config.toml
n_head = 2
d_mlp = 320
steps = 8412
Each number is 500 + 25 x the weight over its row's rms, rounded and kept within 0 to 999. Layers, rows and columns count from 0. Numbers have three digits each. The size before them is the row's rms in percent of the matrix's.

# up: layer 6 MLP up, 320x96, rms 0.972, rows 55-100, columns 0-95
# down: layer 6 MLP down (transposed), 320x96, rms 0.444, rows 55-100, columns 0-95
# gate: layer 6 MLP gate, 320x96, rms 0.888, rows 56-101, columns 0-95
up55 103:469500467513458558529526498491478451525447525492522458491477542469501523435528507514481501530481479485504527505485463473517471475525502554551485496508493504488515485498468476518535511501481511494470529508480508525512514532519488503489488466479498524505508474491496543462490474508488509548
down55 104:489507497506492495500498463478484512492502495481524478524494510479432491519575503503478510531490498489500478489479475497480498455489486521495486486519496494465446511525513513497477455460486513500519549512517457498479475538538533447489477459479535496465521479531493499494486480475496437462
gate56 101:467508482524516508485551497473493489514479456510502484511514504482448461503482502470490486547507499522531484551509539486481497531455518501526486476526506515450504498466510511504519525509458454459537467473483503469488497471529475488483559503461504492462527494486485523507508445472492488494
up56 100:517519521489502511485514498504487521499521480419500461486502496447515485483517471476535501488478513532474520556519462496544490481539494526525454491509481477529483487558507512511465505460481447490489490515484475485523491512492529494511462484534493502525512520551501487516512525502472449491
down56 105:495521518514497532489516516458507533495484525540511547520479464532497493485503466494468557510523443541504478480496524556480486502470527524506525512492495487515512484449512513503516511481449561511519477504512528498490448463528490488471484499476490492535512537504491528529493465502530504481
gate57 102:500527553507526470488523492466513509502457500479513525477518498512512520439481499498499546547506453500533540517509538516544513509492540512452490532522511527468494500497523481482539486492484492485499478488486498502488529530527474520468493479542498455477560527506511449531497498481493494518
up57 094:501495481477485471477480512498487549496477468574455500464529519467517478445522539505462511550503469482510510513489528530493483479462488522510463508520524506488487509492539517507474496455531559524524476471497527472512494498517514513470510479544522480490485498498547489510482511488527513514
down57 101:494522514513499488487552448530492475527491542465550558493472469529534498470486530502539513491494521540493520485507475525537475487509529522496485458493509493449509495518531486507456499483483464540528504501528507497508510472493489512478488461493498506512517487504480458552529453490520519476
gate58 103:512514536482541483544513550488493478445496544499536448473482487523489504476485517504505521534461487518491506516454489492515483474501527509539502521520490476503495476505542494493498515527515532520499437482511529477486473485464538473540510521498507476539497471520531524534503549519515525509
up58 102:491500481480505479499503486479462485497491525537473525467537485478458487489483481538508451496488540489529530508499503516493454507447525483534481536533487507525490472461477499498493493449474494496493468489484535527444501491467488498478551489522443485479506451510484481503523474471535501505
down58 102:499490463478534509494485485490509525479525525501538449503475538519500506531525529520506532478473524492475474500506478509542501538475526484491511487482488471458539477511473475523498558491512459509532471489552469482496480476497513534558474515470493477482473539536533524514463498497490528502
gate59 098:521479490502516525505519506495463524502492489492491487528497522507537514484525482462478478526524497489486464535439508529549463493508425484538541513510541534518523471473489473529528505465477489489502501476474488526474478465496487495463555468532503455496494464476512511508484478507512498472
up59 110:507496494481530505505474482502500482502489489462499527482534458491465489493495506536501516445514503509532507489527466496521497489455564515463468485483505475459450489541518499481494509550518521536485501516521463473489511572521483541540476495504495517490485548526510508500478529517469480480
down59 099:520549456505476472518472558480481532491462486494483512492499501471514519544486456518494539472538483521483505519470530501541512521455481485519516471503529505498546508453489466507505498494513509455543480491502530518541495461516466511493509480503508463475509513514489513516524491541487494552
gate60 111:514492490470510515524455553496507520509544493523470490484508454496521484511509516493456527507491521479516507500474490496495541549502455494522483526518495527468508519527536519480514505518499456520482509491470520540483547520498574496484512495509497508500528544450524534515527483499448524527
up60 124:485512485460501510524465569501494503513543453539507496455517496499538449509512466493472557521505508513486511511496497528454528543493463488484485526500494489494506477476535526491487498521499464512446521505498515518498516509516539497492479475499523477506503538492535522528574496516476507501
down60 100:490510430526528458503494579502494510536501503488530492529512528509476476462490526448475521469472519521481454497545521506519519509522479500463467478519535499472504506507496472532453529506520491480479527505495471477476538515511503483538492508517518499484451501505515521494496463482511476502
gate61 105:470505507491570538442457489503495492528477543508550471462504534484497515507500490505481516475485494467524477526462498486468469494495504487529507566479514500513504511496504466467478482531523509508528479461507537499494478523486440502476457530480534522487513514478483493513504466520486506481
up61 098:470514504468488479502538468478505493465494472518482473515511499545466499529508526493516540494472474470552499478503513482496528536474523558446480506511549504534498524518518498536506473500473464496482486542474481509531564490467479492462527520513521485463516458520495483515515494511515503518
down61 103:542498520507468488488477495493517498480505504527470502524472505483498460432522521511512477511514517469490485525483496557498460502520480495474515533492489511465499474507499529459535502487501469535458510488473508550523488484510508495511460510511493456539481539476553465474550496465520539483
gate62 098:486518527507519490498508517467481509444500442521495530491512520503522468455474471508456539485463479506481506490485495479470527494493535468484473488483495516519500542506547518486486521495534499509510502534500451508567462501491540526507505535504564520460535488485494516492528505495488531492
up62 101:479463514501514523496458513516512540472553486496479490523488483521515456474474490511487518508490483525495521532480533522510536497512536479497498457508501470526460495504461557499499532507502535522470462488511468503474492510552516509527466465511523485480452530495531507477532530469471490452
down62 101:491509458466448489482480509517487501517495540491518504524494531486522489497507549432515522479519506500446493526494501504464473466518425534456464503516488497491480497481502474510449486471526526470544522488518474520469453507474492480538494499486470482487505543502514506482499510491505510494
gate63 097:485492525543454483456496514537494497497509575506500511511521521464489503482472465516496566454543471505532493499492497498514491510475483500449505470489513482524491473488501507491535490456471476481449508501460449495496461494504472519523502520498516500474511496483458508508517488529509483449
up63 091:506473516489522477484508475534478535480473483504500526478523490495517503453503494550476489513520525507512471481495499467501509509445422481490480470488536549479500539497542492466478524523495476471507516466497490497516501506528529460522543488501485547476487474529476460484520514542508484467
down63 096:521494475470487525505499479511503466473493519498496491504485498484492513528506487496496513513496442475497489490538528521494485540526511486516484527506534463511521517503502492539505466504440551495523466534516529490528538517474476538476498515479481487479483531440567506518511490443463546526
gate64 101:468477491527525482488495471478497475548460474510489482495474497517493463530449448497493544493482469494537486444464450479527480489517491506475519529477473497488500509496510544503519478475473471505484487456539522526490518489486492513477492547502449525462491494519499497517507521454503526528
up64 109:457481505458522520520491483520522493527480511508521519495472486498503490486504488523512484502540419531533541506530540553489464493520518494461512506509497495502474463509502513523477449507482485484469452498463519483507453489491533518465524529525452469484532516513526508495498512504532467481
down64 100:459534533517550517476516484518497491503497490517500496488514509509515459580514470483501482539434523498468543525532501515529474510508506464531468551464510528494481523537514540504492503494484480480500516514485497494497520522499522484493486494492527521532490511509535421497477524499513519492
gate65 105:510540505495507474487512532500520494480531477498494502470460448477504506481460502523497523492509476524498503500474565488512550472505511500484444531473527545509534497496486463524497501490546517527478488483467491507501543532435504480485493505509489460502504530494443525546481506488508524526
up65 104:474453525564541512495499515549486470525483460538486497502476531492501476475529505548503470466498459522520489502540510482465529524482515488496492522468534523496563468505490492479552481513520525498498476493485516473510510484516487514468479514502474484494519479549474516519481505510540482531
down65 104:524523488508515511504498503514520538499510490511467452498526489480519549485492487494480489550470522470442472499532492533518510482507495477484473509540475512504516487508482441479455495507484502465502518430497468502477503524454520515536498522477522553475475499513479475521521470548490497527
gate66 102:460514491523525529477473511516502523481515432511515501509451500468451507533514525482496506513452543492502500463473507522529512464482534512499514481493515487472495477523450506478490486519501471486514513508492472509536491526503462519548504447460502503511520470531507455480554514530485510481
up66 097:560484474490528519486482496530482488511492504526511529517538490538504506479490496489499453441480491547478531484454486514520503480490541485515529484462525466521478492496534494489531496538507522527481477471550488476470506506533498514519542539499478482471520513501513450461502480507503498552
down66 099:500487548526552534494494463503532489498536525455514481497468479489496512527453512505510529519542487510550480503510508478516472480499488515477501528540496541503506488511472508531457493518519498494492548496467502518537500485507506506510488469507517557500524467494466522514474540511477510421
gate67 099:516548496519485537510472478463508491497515504498470529488465493510500512532480510536501543502520557478536498529507502511490518464475537449471545561491471445513512484524507519502509497515507521524533479519486511504489496486535498523503538503505498510539470510473503484562517520517530531456
up67 109:537502497516480516506522509529519493477481505517524477462489524528494547490458523483524465531499523508480471508499528500523508527493475481527498517497519451469498534487475531477469468571485491483466486484463527491515521515526510495503521500525479546453488472508503514500457487524451566491
down67 106:477490547515477537517472440462480515457515534522467523551518479489540469491474532470547464529464504531526462508537499502516513478480486485522467517503522503502530473500501555512540460493487518523486516509497467476507504505508509492542498492496545478496498487490512516504510455488468493502
gate68 096:482497513514515491469517479475540520464515521504456472484495548491511481487463471492491479410504486503514524435487494488452500520475464491514459461521492506502502511485472494517498532521530490494513487512475527477490497472486473431505527501494444504488535506488479510519511478500479467509
up68 096:503493544496449472507521482511458521474480485532519479512491506507512507510534491474480536500523528496471534514511482491490536478484455536504539476513448509493524523438533510547522516504528457525498477481540511495524501506479486495487456485520520515458515498477477510445475526499527514463
down68 097:447496559487537513470470501500508506491474471480530432505536466504554466481512477508479508502493465461514528494524502523495472470497461504510480525481537525492530495495476522484523434475455504480491475520546534502520498542505500507486507488495489544490504497499506471523520499503468486516
gate69 101:474512545502510483446532484466542494485448518529485507474490497455534492471458470527499461478490519515496502527487500481463480470479531498483464465479487506509525480526528484508503428473504497502499503493477542501487491462524522521511509523546522507507490467505480476524441518508499510529
up69 105:492478512505491515469481488499525515463474462506506516504463502496511544460479485477499430481463462523472540485540480494459468479516453515531510478516496503524511457462517483521537454490503473528548505483506488500506526485526502506518498484529481488537463495509476540496492484520510556484
down69 103:491527498527497446520534521454534532489546476486513523471485486505494465527478500528462537493474501491520501517528491501474491516467527463476479502514502461518489457511531521526503469501529458496448492487494544500486511515525461552508460486538517493528496520547490519494471491483534505526
gate70 103:512498521522539479494496488430500489540489539503492513485532512526460449454515517491493543494500496531476479517490527456530515505489515462533486502487487499511482464510497549510483518508500534514518531482480468529524535484497544479491485517480453491472503471485500449455495543529517493515
up70 102:492496458493560490489481488456504513546513541477510493513472519448457502480481503483502478487486474472506490511502490505529485480488517442505509469483489486494490548505468481481453464500487504485475520548501514526521528493503545485526448492493480508464505508472533555526476481510506454479
down70 105:539477487446500505500548509496463506519493552475463515499564485464499521498510474521511547510502491451507521468547519485482530511479499460530475497482508568473502487518504521490520494499499516488506506469469530475508492517507507525501496520505496487533462478560480495482473487488540533519
gate71 101:480508514507468490501502499476497490460459452462454509498573495509489541495546500448515536493526488513487517504474479486437464502483477496549477528484500512485511479489508454480496466493531484512539537536521492529485482508487505502504473509505479504522512510463462515529518512516525471533
up71 103:494558496521522508520524518523482498523465489487489519517492520510523533484496514485456496490499529521521492549489480473504474483495496515485503469503526526552541492499507492517530554458478495496499482528504582531490500451522516468529495448528438508503501503521515478464496480481502501472
down71 102:467485523494486437515479496531543485494502505504509522503505480442504494506490523484493516487476499508504459479477483495512430497495509508491503474483495497524496483517495488543527478478500498454464537455533505509490510519569475482445521498549486450458508501488537478518504532527480519513
gate72 098:470471546506492497504522490526510555500499518507508505510468523496488479497505528521504537487490493522532509490440531478467536491508510474539518489487531514498469490503538477483506497564536493513519518462498490505483504491507503508431502503467477505539517492482499452541516554503538445475
up72 098:466513557463479549471493514541499507540487474502539510507493474494473479500538461484509493517553503456532508490490459499516492492543541525500506496497507485514491509501518505542529506473436523500509555529487505452472524514486505536531501531505476533501500483531473463488503480505497513482
down72 101:445472524522503508458479482448483479478489488508534531478511521516470464519533533512548506517474457487473477523499503525453487499490515544443510537476524512499506500521516471464527488524487513533501513496517497511500480534463495499532494462488533475505542542497479541489484522484530503488
gate73 097:509506475470526478484516543491483491506476453470477518425505531488481550500500543485489505470502471516536569519485487516480529506507479518471497490492505472492516486471515493479457507491520530484511504494519549489507445515518529491533490521520452472523474507506471483494488514508532457532
up73 098:523511460468513463506522508493490498508501482528446559489492511504496481471484442514511479524470495542458502509503504476495486454464539471501559549508481525520501511504473505511521503509510477478451513487522495484480518539518552465462509468500527495491521485485460495485482526510504511459
down73 096:520494527534523477532462522519471522490533539487476516525498553506500470473495478536456526485509521498484557534462483503565503489497511514468528490522487491525523463506520524499529546461498485492459472489470466475469482513488493510499497505454495486529526537466511468498502494519499488528
gate74 098:474463445462484502530526466498473513480506486477515472497539485457488490523496459477514474526499495475544525466497462531512520496503520468498459515488520441468520456468490467517502509487472457529505484512514465479480456491487484481467522509473504507486508506466542500503452506477501471497
up74 096:481507522476512502515513474518476532501486471539498520491489516483482482466511497515463501535519496489467493547498487503452518478506500522460460492483518445491493514495450476524536545476508496492549483478469502447487507449510485519535544519509529499455509492527484484535483534536537474516
down74 096:493509459495524521474493553529536436500473498473517511484529535499540506456471552521508497529505494552444520507519507481513517510496500519485503470485473521483486521526507525511512510487521513518474494541483505546523519530565511478470458477491491532496498521529488521483482467490499475488
gate75 098:451498531500518513484503492499530485503516476507510488485528458467533480489507519516529477477546510527510468503447530534466522511524498568546500521490470515518480498468536511527512486480513494519503491477514513527522522539482485493452529525494492500536490495487454508569479539521507475522
up75 099:513493497547510507496502499520470539452485468524469477497480534470470518471507480542536500534526502485493448491507474429469493541499498512472519472474465530496551502539491566508493498497511521532490517486514516496463498517509498494492528497530519499504517499432505490522482494512490505537
down75 099:505459497508471500506512483508556511529497491481509523548469547468482464495488510492488485514497503544502487510496488481521566446483497525501487513502485506520523484507531481492519442508561507476508475513525487499512517533530485534480474541506523515534511420524499515492492500541505498526
gate76 098:505498547495462494543527509510520518483529531497426492502513478499472472537508452513474502465517472450492501501476484504489458504521538475493480512515547487528495539533502492520519485531483498524513527490416527486510487506493514469498510511512482484484489503513513471490546468516475503538
up76 099:481497478492505474483458519510489524505511463526512511512530495535514547508501528506523494563514507537494459450489501488504467481522517456531471509506546502492547527485559543493489523519507496511500548513475496473471458510468503514477534501493533500515493522481468436501524485474498513496
down76 105:478520477473527526496494510476527507480508474457528467492509528455533494494494517516490477486483520452473543527519526533481471483505526477529498489495488493480486481519524493499496486511521496478476506551477547527468554448486510523463489516427485467522501502523503501502459510477463531472
gate77 106:481486492500500499490494523508514526494506532504539498536483464561535530563513473459485480532487507520497494560483493477523495475491516513509500478499496514556536520481500509490486517486505486519510509486473448478541489499539468484545527510502482466472485527496496534463540487470467456519
up77 101:493482491441505500498523462519478542482494512527502516499534512525489519469475537512515516488526483526525467483549452518514433486519517489507493498509557495498464515507454523493532465525505501548526468463506530480469480513517475514472502451486487545500511498486479530531499507501466496500
down77 107:489510484485520520502473515481538518556481490499518478487489464477527478508486517525473486525529533508487473481516507486455530536501513508517502474432451500466497483518486500511488532493496486457505501499474472492511483561502508462472497547484505451476528476494481538497520481444512545475
gate78 101:532546505507505479507471477477513496464481506511528522496518523478500464480528474476493483455506485519493539487511451476482536538544479513512501460516487480523470464456467488499506490495449488470513514535528532495511525544480487431452518507523517475532503500531456510492474491503503501510
up78 100:532536518508502487477500557458479505507520474566465522512522492523446509507436499461493477517533524511509516482507518564507472483513500528495483507476488506499459570496478525478530472483497508507498509469488535497494470493513481526522478474498482501502497533506525488453463513493486517491
down78 101:481474509566490471471514463531499520501477539495553492475467504480515463445503504499455518525519525515502505506490460485506543515502514474472467530495479514507470490478532440518479510543493524493534510493517468508490513506529485452491509542509472517484532527511472504476514507503538510535
gate79 102:501492492465469542488494513480499507527509519543515481535534502521478513474548503537517492517516444505517488490503479496545463520510498503507448481425505482480535523486506465487521498534485496502482480513527472506482509495497499506475489459500487555566506529514531546515485456483514485511
up79 109:509530514446477513462497530531502518498500472509486495523509491481521473499505465483506525466488507524537507526497460478495485497556493583452496492503518471500518492493482494507500504467533520442538482509523512489456500493486490497478516485479526470531484516504484480443507533480453518543
down79 102:499520493520472505519503500463445476527474514469520532490536494459492564525500572489528496470493473500502514460527476517492541505473519476515503525522526523487523499499517495530498546530495503533451486507480530491532504502516541517480490473520520551501488503497487525531515504548530490523
gate80 100:547467551506473497508504496471548510515528485530520477471496512524503488545519500446522550527466504541522505448491470513476527524483554505480506470489519490472460488508469514492534508516528485491500498541526517498460494505520486520504518469468534506483496529498509475470477470460515476508
up80 096:497479431476489489457480526501517517471468478473500514509482480469511496519520468469471478480514439488491495530492510497537524510519496502491497520515502515495512534490557471530495450520487538498504464473527500464498543509501522487490463542496517534495555502568527514514491502492471505508
down80 097:540437490474501526519495508533480492500541541543481495450505474497453467440514486496512502543514528523524533539467466512512503499479515509467530482489513505503538505515501503496528520451522505557518505461488487495488476533496484504489496480520504487534463464540513513500517503469525511509
gate81 100:477511515525549512495503532536469500486528498484527484478500498544541505494472529505463439466485530530471523467477509538558517475446506496490504493526546515485489530493522526530451504545509493487469492493489513469482508521510505482500522505518531490519508475486485522475526518498488442474
up81 092:467509507485527513476497503526519493514508507486516542500498546525508486518518482459487451542497518500537478502496480507510466552531493499487462525508484482526451571529509529481518560487513500456504521514507496484501506499479490472492492530486527508525494493565466500517490514432481505476
down81 099:524509459492506463490499502496463490498467511506502495521515507519498506523531517492481487511446493485489455529518535484519516493531507542532486505502526486486537404501536497500526542467516467498469483479536539526503490497477523482514492493531497519505452453473475537489472485499500505549
gate82 093:513518522471470539502535492522518476526488445488522456511465501490479549499500525457494478465492431495504501501506497533556502510471551505515506496525506479478520477515500470451520493489474535520503462504515510480460492475489519488467509498482497531493486539477459502500488449477512487532
up82 099:505505514502484475496495546492460481461493492470538544533515524496528522496496463499498484500503531515491506446478489501471515529537499506496497525491556461497493479533527517512477478479516526494529515451496516523487454480471453535505487466524491547469469504483476558518489468542488513509
down82 101:535509506490483474515500469507496480475503509538484470522475519526462515510474555490475456492525465492508469515474508455490541487489558537499495488488515511530480466457528491460488505516535519464514537513497507489546522529469480487497541495490504499487505505505435486505493517487455464538
gate83 102:510539531477491490483494532492547493459518502495529475466460519484496507483482522517493526530507498554487523512498492441480522473509485483513505474496544528509475476484543468495494473539546506527531499482517514497503504503514485427475489505552476539514516481520511516488544531506529540495
up83 104:509490503493516494507524480501517481487525538461490498520532479490486489504512517424522500475491441482509469494499515547534510465468490501477523497504501467507491504541545546488527502466559538491517468459491517474493508490439541552497530520479540468487495504492500510518518484504501496492
down83 103:481521517559518462490478507480494477500478493482479522547552521513575473452504499491536528537508489461520522508471492501491515510473505561472509549526527520508500465545517461489494486499455502475504496494519504492484511511475477483514516511515484458488480495527552516491502511529500510484
gate84 097:517507520513451523502479503501543519554473491459503484539471479475545505531556510513501494489508439502504497468516512487504544471457490526489476500504522452498528479492518479496510514495528472477499539499488467511473515458479476508524511524534518492491527533518485499472472472486562526514
up84 103:470515476482502533456467520516538487461498525532484504510527536502496528513448510475514475544511547515491491520516509488473463510572492475539457500474488561490512514501525516467476480519449513524489511483521527476488471493517498534500495529468499497515470496506510509504504562489492511502
down84 101:463479486477528457528490501543509467485451500453521501455491532512515483523532542507449510494491488466488489527482497482499520452507494474485536554517506500472494508479481491486509502504506483476510486458489487423471520475511524466438525483488498522502526506501528483528485492527516518491
gate85 099:520538530485515514528490501498502586507497499503474448509481469496542492505520487488504493532494507494554459515485488522505472501480488462553536483528493507498505494501472520509471513514504462522450496498529512524493460477430491476519511505487485494485501500478501506467497540458488546536
up85 102:522517500477491473545504511517492500496482512551466484500523479500479564495519492463447515500488492518488555510506518515537540510487495479503463448507503530512511458528518516508498491492494503462517477561508461483517534506501516504502485496457502495509530508500442496523505533452498466452
down85 095:527506500481474491486533465489479540486428496495545536503512504501489447462494504527515519487510511485486503487482455539509450483494442474514523497474481483466455501515511500482474540488510542467518541474466528470484511499487496500514516504504516550479492529527498497485463530511464503478
gate86 101:535509539512523494487474490474492478497452506522470509517499479450517506487485507499488511532475508496480516486516516491546460478528481493530485472461517512539487553513536502509476454477507537547493460513484550484479498509499477504497509545535489457502495476554517483521508485515556531521
up86 101:497509502467468537505528494511453465517492505538490505541510484488506531504479548497529475460475475528537476509509490514500529532498463507522496494445501517524514500504553494468519525458503510480522488512469477547494458541469492441498513531525488461471480488505530533514522519503489472482
down86 104:511487512490457540487479485536524541504493468503515504510461486537502501559417507505451463502495510485526518465517542558505525495500502488496490458517530531524539537520517523525538484535514524528496515519501492488491474505509516547486495527504502492500481491516463529498523514503514494466
gate87 094:492524497513542479542473527561537527464480493508475502507485489505515507485483513518500428502478506515502492527475549511505499491470499491538428485493534473463515447484539509524502488545499489512502515505504479499488513461473484458508485504465464512560498489477478513521523514505484495492
up87 094:470523548515531489488502509497509469514529576481487479478543488507515535450479515493518503473492537468453523479526475508508537479511488506497541494506510502479487456554463505488541503499519526486485484523477542493501523502474535510524460520549507470492482497525523484520505504534462485505
down87 100:507501474491468537492440542494498496511470480553493539497491497463518515534507520497457481513555535481488460477497508532483553523507512483553481530514460506507484555478524486495488508515518494475511451508485518512498475464514514514529518452486474489519498508508500488500557509507515531486
gate88 101:515502529515443470488467525482524527460518468493556502475513494516481510515471473502519513500467438483521495476467504493526515489483478464485497536500523510490528470511480527489497499511485473518468485485541483497477487485444477502530520537473481470496485454496539502517520496461511487432
up88 097:511451548451501536513482476489503491556526533520467493528486498482482527458492475509545487477476518510498444522517465551452495501494535517499507507478496509496476502483513527491486473511458533504496532520511462479526530472499537526482460476464535507482502499529498512466479479505476508498
down88 098:531492497506538540496479472519502469463512508483534500479508555538493485498479449449502448486542524523514481558478518515495513492507517478455494508513510494496479515500494538478490487505558523506478498511498459497505524489467546534520473533499482506481536467487520510508479474471506447501
gate89 094:435457532503496544498517496501505479517505475498492528506523462524488459529547516510500529488513509497502492541548499523531497510484511552510462543485510490519531492483486484495502546519495524512512519525463542532483494521496497487513502492442469488475493468538503461457523492520455489470
up89 094:504461495446507504521492527497504514493461469502499518505489514484493487508499526485511499464469548511521481500442490527550528493511455482470521502520511486511509508475527506497483553502497498530458461499456480485491467477527452470537496540537515560495518495537520492552493504485500497531
down89 102:497478506496517486513515483519520506500484537520533535489478542443507521539471472496478517496497470531498491472553511476460483532496517516521487512468449518478480479490518542474531520533516469507500465509535543464489470501511472510505478554483461518523459488512487511471539520512541490503
gate90 106:490518504493525473501479519471491509488512467482495483485518465505480488501540525496513496519461463437495496472490517551544500476486495498504514499530506552554507462511474506477549484497519508474471482524459513487509489516506453533524493554519499550529489487465449511518524486537518484516
up90 101:478526523485482484500493484477537475508478476509483499502498465491469489511498517487516491461474488495481457541527495485486503438479532554472549506491541462454515459481484530533506456501498504480511511550504495516541484470525563488502521441487498469508471495525504503508504515516509512527
down90 099:507452504473525512497520502533517487535503484492484477510493488528500510538499526528479488501518467527517512482509508465514502528479506488493455512509520524519523547495520467520495451468544492512509550504480464519520531552532527478452502522504491510511449467496552453524496450491525533503
gate91 097:552492508499497481519475516504499537493471544460493491520441483490528503537537484496505489470476450513501483531466502507530512455499512515499504520482517492529515493519471552479518505506498517431492461450445504502475506473504488456478498528502495459498514495474509470519507523473481510542
up91 104:476512452516488519512467524483493539510539481513478502514475523490493494458503463457470466534557499492513521526499533512472477468487488495518501439461500488492444520465524457470489511492445477492490508542513511540507513504484502509542501516523522491526525485514527522492479493471525512461
down91 096:508504523481519507470458481489527510448500488498490461486489453501539544486501525543502541464505503515526471477541489493518477466521474543515509475472537457487538481490498552511516533460489519482496521509505463483465516510508474487533489517460507524515473512503508545479452514518504472491
gate92 102:503489484547490507486532452474515517525536503510528456456517562456516518467428507509463496522509508521480547470538496514487505528477463504506494511482513441500496475517516483517513514477458512481517496513502498485501456501538506507501531497522500500455502508480501467548505496498504463482
up92 106:487492509492508522463474498461514500517481506483465496520568510468491500475503493473550527490483505522518528475536489510531520495505533482508481539508479525503451470492521469530535528489490496457509463494510468485502507430465510484487469534511525532503538501527466500490475516514514437506
down92 106:494469495476510475518501500503488503518475479543515517513478483495497516459495499495470532554474501514502500525536494517517466512498520510480477471509530489465500530494494520488587463493458482450508505541503507487476420494517499492520470527531467554487486459517505531500521504532502505487
gate93 096:566552491516476514510449492481502476525511526509498528500492467527496465483512480520451501506512533511546508503539474545484496479514523467503508486496509497461517487509497500532558553505481546503489508491496487500498550478490448501461524474552486483508506508517528504520517482534497530504
up93 098:476496464499505463502501506492484467472508506526538532445506460504542519506479509502503474490499482490507470507545481469484508520509521490498518546469458462493538493516505487512510500535479542537457490505470491473501501559538471478497441490522462484510462530515522497530467510453508498507
down93 099:512499516478506507531463520516527497504511452533451488473496471507468495458502473488499498545515503522493501544516506467488504486515499457467532533491514512524515512507423511521458472501483571508514464508527508492508459512547482469487556510480489491491519506498503490502502470526537512474
gate94 099:509494454536492482483436546487489535496503481526445477482449469486471513508505486493463491521495513530524490512476507538498498520496498514485531496512472493491523514494491464574475482489460504494479530487551514496480538516490464497529524485536508491470518470522459485485504531486511543513
up94 101:461439486501519511485528511507471545484485499542504479486492522493450526505494525504492524475513516515484485511472483475513486475510524506468490537493520491466472517534493503482488512520523545458444510488525498475492459541500547503464514515481444489539509528493535486519514473487541459528
down94 095:481541510466500499495456512489485493492498488486495462464446494528515540463518502525516532506469484493520527526455528499505538511505485484555512470543482519541482511454506488512479463486507515498532477474493497558470505455525464507538474492503501524486471477510529517485468525501530535497
gate95 101:499462525472511517544513501500544496494427482482537481459500501540484500467490518518481494509478491513509523482470542509524507473481532553508479496473525522502481507547498517479505468525529522521497498472485511491541522497487506512520484486473436551500484519490486467469512467535461531500
up95 098:474505488506523512545469465450485470544494472445480479493485524513473505502517465543515518508549528514490513453522513491505458547457553505475525475477513530504460509539488496505492491527504540494500525533456472528553507478516514500495519500493488507499515488498487501459499512510492470479
down95 104:558526490459505496483516495537496487524481540523522467506537472487534533520501509483488510474466551508504538531487503513489516480518482504509485524502534475449551482468529459496474488477487535499489512488512558513491498488491505549502476494505506471526476495462529570493500492471520480504
gate96 103:485512494473506495454505511525543511519515487473544483519465518489505521517517509514426506472483549466517483496482514534523517492514567473464498506521468528454501466499485527464561502488508473491453530484476524517501494505486464479531501470501474510526479501470490491501503518506533469503
up96 101:482495481526485529492517505485495509510543464480504493506472500496497463472477507441486509525490471509545508465496540456496456504485536494501474458483473465438486485490495533468472484483462499469507470483481492494472490518478495514489436531501539491457456492483521524479495515463516487524
down96 103:519517531475494536483507487484468470499474559536520533489548528569531510531503521527531515515498481507524511529512481489508492486481455469507507489507509549515517553492487480535513508479537473492529527539492469527510519454490500508494542512485532503462513504504478506495532453526497518510
gate97 096:446484501501515514454525488539491501487486478525506470491525474491493514482520493490521480466539498493479485501454473506552449485500529476485509547527495514488536466550484498496508521457482541492498492530501503453513500508503494520516473503537512492517559503482506578500525534521471492508
up97 097:502507483513471494502506559459510519479513472519466479489501463471470512533479478516511495512516488491518498498537475473474462496526534518469482517498486480534515502503446528522473551490531494481496517521495478472474461481493482488481450506493550506473460539503441520475541517516473463512
down97 099:502513487505488499499534445483486499521476532505479486530523480530484523510482512520516535530500521500517484515499502465501483521513487478555500472442498528486479449548476524491497465479497504529502471496533512558549488491454491496532516498541476459497488503546550509526519504522486498543
gate98 096:505536513520555502459505464486483474539467487447480525498556498472475525495503492494502514533475537498517514460515532478499530469497474469513458530521521519495499526501490491504480492463502531484506450539473502509509516462511510521458503503534480500491535513484471489518524485556507452485
up98 093:496482480463451499485509518523500456515500521493477496549497502506527494458505490540446512496516461511478543495469495483532487486520528525487525493489501477459495539545541502524509504557494479467558523487498507546510541523529520514500503521507479499521496506501448491473516473488507547475
down98 090:486523489512488534452483486535501498483537496538520531491515482509564487510514519535495469479508539523492506542491498513506430534497497495520481512488509511536503511539501494491488481535505487471514510528511478464502457481550487519511483479487496508467521481463534529426487513499547515524
gate99 100:537480475491508515479504519532504519471516499523491535520503454482538519476522543461529482511477500440502490512474454537507505483499473507485510501455471495509484497467439492513512504489526491497509520434511497480471551504538504498481492503501508481450513485498558471460484518524470485482
up99 096:516508470467552483502526480521448501490446507492491519531473515498517483497534481499456481522540524517515528490483497555537518526461469505491500532497515513505501499486506502519496479537503504537480502470485521462468532452450492512488518495442547492484498467495532447485478502517490507489
down99 101:520471468514524520447513508497498466495527474496496488488448481502433535491516540500497498483474469517481486510529550489530490504490498468497546547498502498508490538507460505490517506482505510490491541510508478515548497490555477514496484477560466528506480473511482507521517527456529458487
gate100 100:499491453529511508492504484511498512491513499479488502535477478485500515554537509539521481506517475516511533500474499520537482526466500498509498456474523556533503544490483560523508477485545469488482510517505492526512517488506482484478510562491554509529490530495464524516484468484478491568
up100 097:489491524469520523446482497483535527517518515473553524478498514526486508499525484458463512510501514483484525506488484472434564520526477530496500489495489486494483477545499476521512459511488468540498456506499447495486493487507459524463512532486449487505519488462532494490498519497464517481
down100 099:515483498505496529467509490485474485536501513475506516496530458528511528475497540527474476533473498541513451530483436507530480482465484494510507445487487517546505513500519524453510501471515501512460512516514503513487457501521491425508508502490507534514511504512545515542462507518534498471
gate101 102:519527527522516512491472476503575486487510520524527518542524470501523531491491528476493521483543506506533527524467520468462503499467489510443501480552522502499493511508478433488544482495501450480485505463502481471518495501523480487484471549455469519500531505505485509498481516512492523494